config.toml
d_mlp = 1920
vocab_size = 8192
rope_fraction = 0.5
bias = "none"
init_std_o = 0.0
lr_mult_up = 1.25
beta2 = 0.95
grad_clip = 1.0
decay_shape = "linear"
final_lr_fraction = 0.0
batch_tokens = 262144
Each number is 128 + 32 x the weight over the matrix's rms, rounded and kept within 0 to 255. Layers, rows and columns count from 0. Numbers have three digits each.

# layer 12 MLP up, 1920x576, rms 0.0907, rows 1883-1895, columns 216-287
191127081125194150120212138125124143116135139126148162155103102177108174124104163083170192183071096193072104194102102098089101113135132079186141152143085132124145100164113130124115140150101148153132146160128073099134
148115119168170134140120105134141158100099154072155128087065162058138125149111172087145099131163134112133185178164119151153064145134134111191151084131091081147082064114160157146100148121105127130130078171126079090158
130133171147081087115120135117158133173120133125119107106115126172118102068185186126169145129113138112139138121169170158205126173092061122152129170095070138131150095200141115114112175097145093142166156056133133160100
076169207105103156114121127098115153163127135144133151130145102141139149171145059171178142136060121079143085105128122128111128116132097164170179070129142105153147140177151132207148105068147107152078129136113118126141
164065092131085117183114150120107083153159157098140159138109158129145145139148138112121135159081130133144120102082096154116165122097088102091109121157128150184116156125181091122168088070167145124102138115115132134155
176106094084176169120142092115115146125115108091118096157117109144166088160115135112153173097084049124113137130098180106141175056098176105118128208115105062099116110144124137093161199130109088154106088132142179115084
157086130157116108116164121154112124202095043154164080081074130104110102090122130152138121124140150130087190112085093129177136151070145093170130217160117122088102160133210163135095158168144190150116122143159167088104
160098110119107150138169140112147053167157177113113149167102119153192131087087130131141136070133211179139096136112108113131167173125118113178121126140128079100136152078109147084145096138151119119100122105172133197093
202128155129118142121152110141156160103118090107150138165150150121083089087128075136181123182138138148117157110083131111080057167209166086130111140103123110136097076066122170174124168133183120130105113171170149115131
180176117064118116093107094106077147090129140129154068091127112081120137191054133094097135140160113163111110096101130100147140140156106169116140140150185086166125093101123132125138158120119140104140148096131137131129
094173163133078161135140127115151136138208124154155116147153058130155158184125148126154168148146119155116143115192097165131072160105103101126055071105112145090117047124111186167090191146149187143119100134111146156095
109121125123126094149119066190143115171156171073133081200129141071117083112190135134103121161132027158116099105157109116137100137160152205088185130156132178065117157175073173088107113126147124116117173087136126045148
127124099178131146149122134164141130081021109162145150109161151132129134119123119061146190039150087071141126131159150142125087127144159063158133190091121138119115038083116154149127135092123102141102095140112166104119
# layer 12 MLP down (transposed), 1920x576, rms 0.0686, rows 1883-1895, columns 216-287
086150111131126123160094052134118075111131120105148142143130113132139135085157108147076140114111165174090163102176104155101228154139136151097114157110123099128122116068087167156135070136114148147163117099113176147067
137133132178190134102126128102122123149180174125200158143143141112142105107170089152124145107124096075169140125105120159105170172109113161111150109174077108050124124131141098138149174124154182127124113153112104183101
134183140086118098114164085126094149205122098095144139100136128133111115138110174167098143021140150126086143108099118199156137121170157150121112121134091144158196157115115112135063196171139093086098121104111065148168
151125124146132147110115171136113141152169108163149059113086126185194148153147151188125172165124181081107150043092145224086141145167123129104110084112136146129110098138135114132127143110100129126100140133100120110161
142084088133074107141103099159128134044109121079116137174098091113094154119124126103146154054121184112145141117173152036089160185167059061097104129090130156128146163143099108115143098128144131140147133076149107025114
167062099118149073134112159157105107140140121136084115113123118125119154143142098126113095058169078123082149097105130120103156163167123140143143124096149141150134124084057148123097129114089183098093134109110123089074
152134099108138158105127076077136143137129155161182170080128083131121169131175159144159154147090115139155115190145123192093106081107116168146131101091127151135175122118120161094099105125130156179115184097203131147102
136158139156113145165144122132087129154134109147108122109134119148125122089134153114172077082147079163191143104160161169176093155147129176137123122115176098162093082138100123106171159151160180148089159109108130174089
121092159138176158146158091142175178129134153107172114074122115115144158131135172129134077088116119203207142111142082018117083159166175170097143140176158123107091132095173100096132107093092106177123124163088132133106
132131154115150121131171113109151108104065153125059099119134151186135069117180147124070087156143140146151098109125170136153133120176158145130114108079152128092107194146145111128096139095124088143132195119141077179134
091162149154068102157188085104062144151201112178103142134100089092172130125106173147135131168075130132146156190193123173119116135070155154141158172138192135098202176142091079097112134168151156103134141083123133135058
146125163107133099148085076130141160152131156181137181095118120173149093150100100118086111127097156162126125105124159234176150068099019168099155165169176124078053143076119131124136115160189150195189142133076131118184
185101173103121126151141102084144093078094128112122062153111102122111078080151097144143163176146147078133108082154181255147090109091155145092138116092119087166129110168175213115120131093126114143091145147154140180124
# layer 12 MLP gate, 1920x576, rms 0.0857, rows 1884-1896, columns 216-287
151133145068166132114113151108099143157176060119063094117191128198122125097106148108140125101109127127071150119133118075125124181123116106143157164112172099156160144162159117135154143159157112143131124151102093094155
115117127155149135104145156154157123096103069128120148179147119128174203183179087118068123116108089182171166144124089129147131090138130123131104069172179129126173137091133086129160135105096121147124155132125117083136
150115079138086219100109121214134125172141141175132073106043084136082101197138171107084118124130172091160112079107095094068123124129118048167144107095172094114163102113177113136086155153112124126152136133113160145105
114148143141049203115094103162133132171107164152169056106085122149112158099128106088134181147088103086159117114131116126125083082115145143124107065126097111208101144170127114100160060082188119123119103071121179085167
162134166105107107203153155090126130104102158111149129194065125086037095097191142074104130095132143141214133194121120145137176152136132114199100089141103125150127118077130172145133145123119104111114152132102086109106
155137193150142143130168072122177164124086178105021144138131071082164163112085134146059125178141112111125095116101087125059129123155088190087113085109165122108130054172114138140163115166091122111113073157087128119141
120095102140097158093105114148141101167111141104177095178175139139128122090120070089201117086085045176183127117125105127175102179095140164197117140162138171188095093180156110201184067119117128130133105088065091068157
149109171121153091158165152131126119096122105111137049169145145128108116159142169114212119193070085255185144120111110086102130195149173096124134133105143078102106183115127101174155131229119133129147149075102162139158
163167130139061108112101078160123109105092174095066146168116119117106080101114090167107185097116152170136136110196118109172142104169160132163126101139097122143109069157131125128123149127163172141103208124128092108146
161079183132112130104141139111114133114126045086130145137144093143164103117135099125121142118123094082134128139120129067090168137069171146178094143080130099118188212088116135158119145170171123069123117165137090125114
108106110101172143149133154133134140114117083170149121150109099127159123168120153173118094085113094200187109106126154080115115152121127148130110151068076145116091075106107173165186132106157103076151149136087077099073
092173160123101043154161176095105077098115102173122098098161093088161074129182099104126137089111088083112088107189086118118190092184113119119144158113193098099125100148154144130133159138128138084154114134071088155093
140135124138146101148114133129128120118137117085108104137167115145124166148096113192044152162139168125141082151109146192164145151157096104070154183082064136114124156182138155141169103123118188127154170126142154159076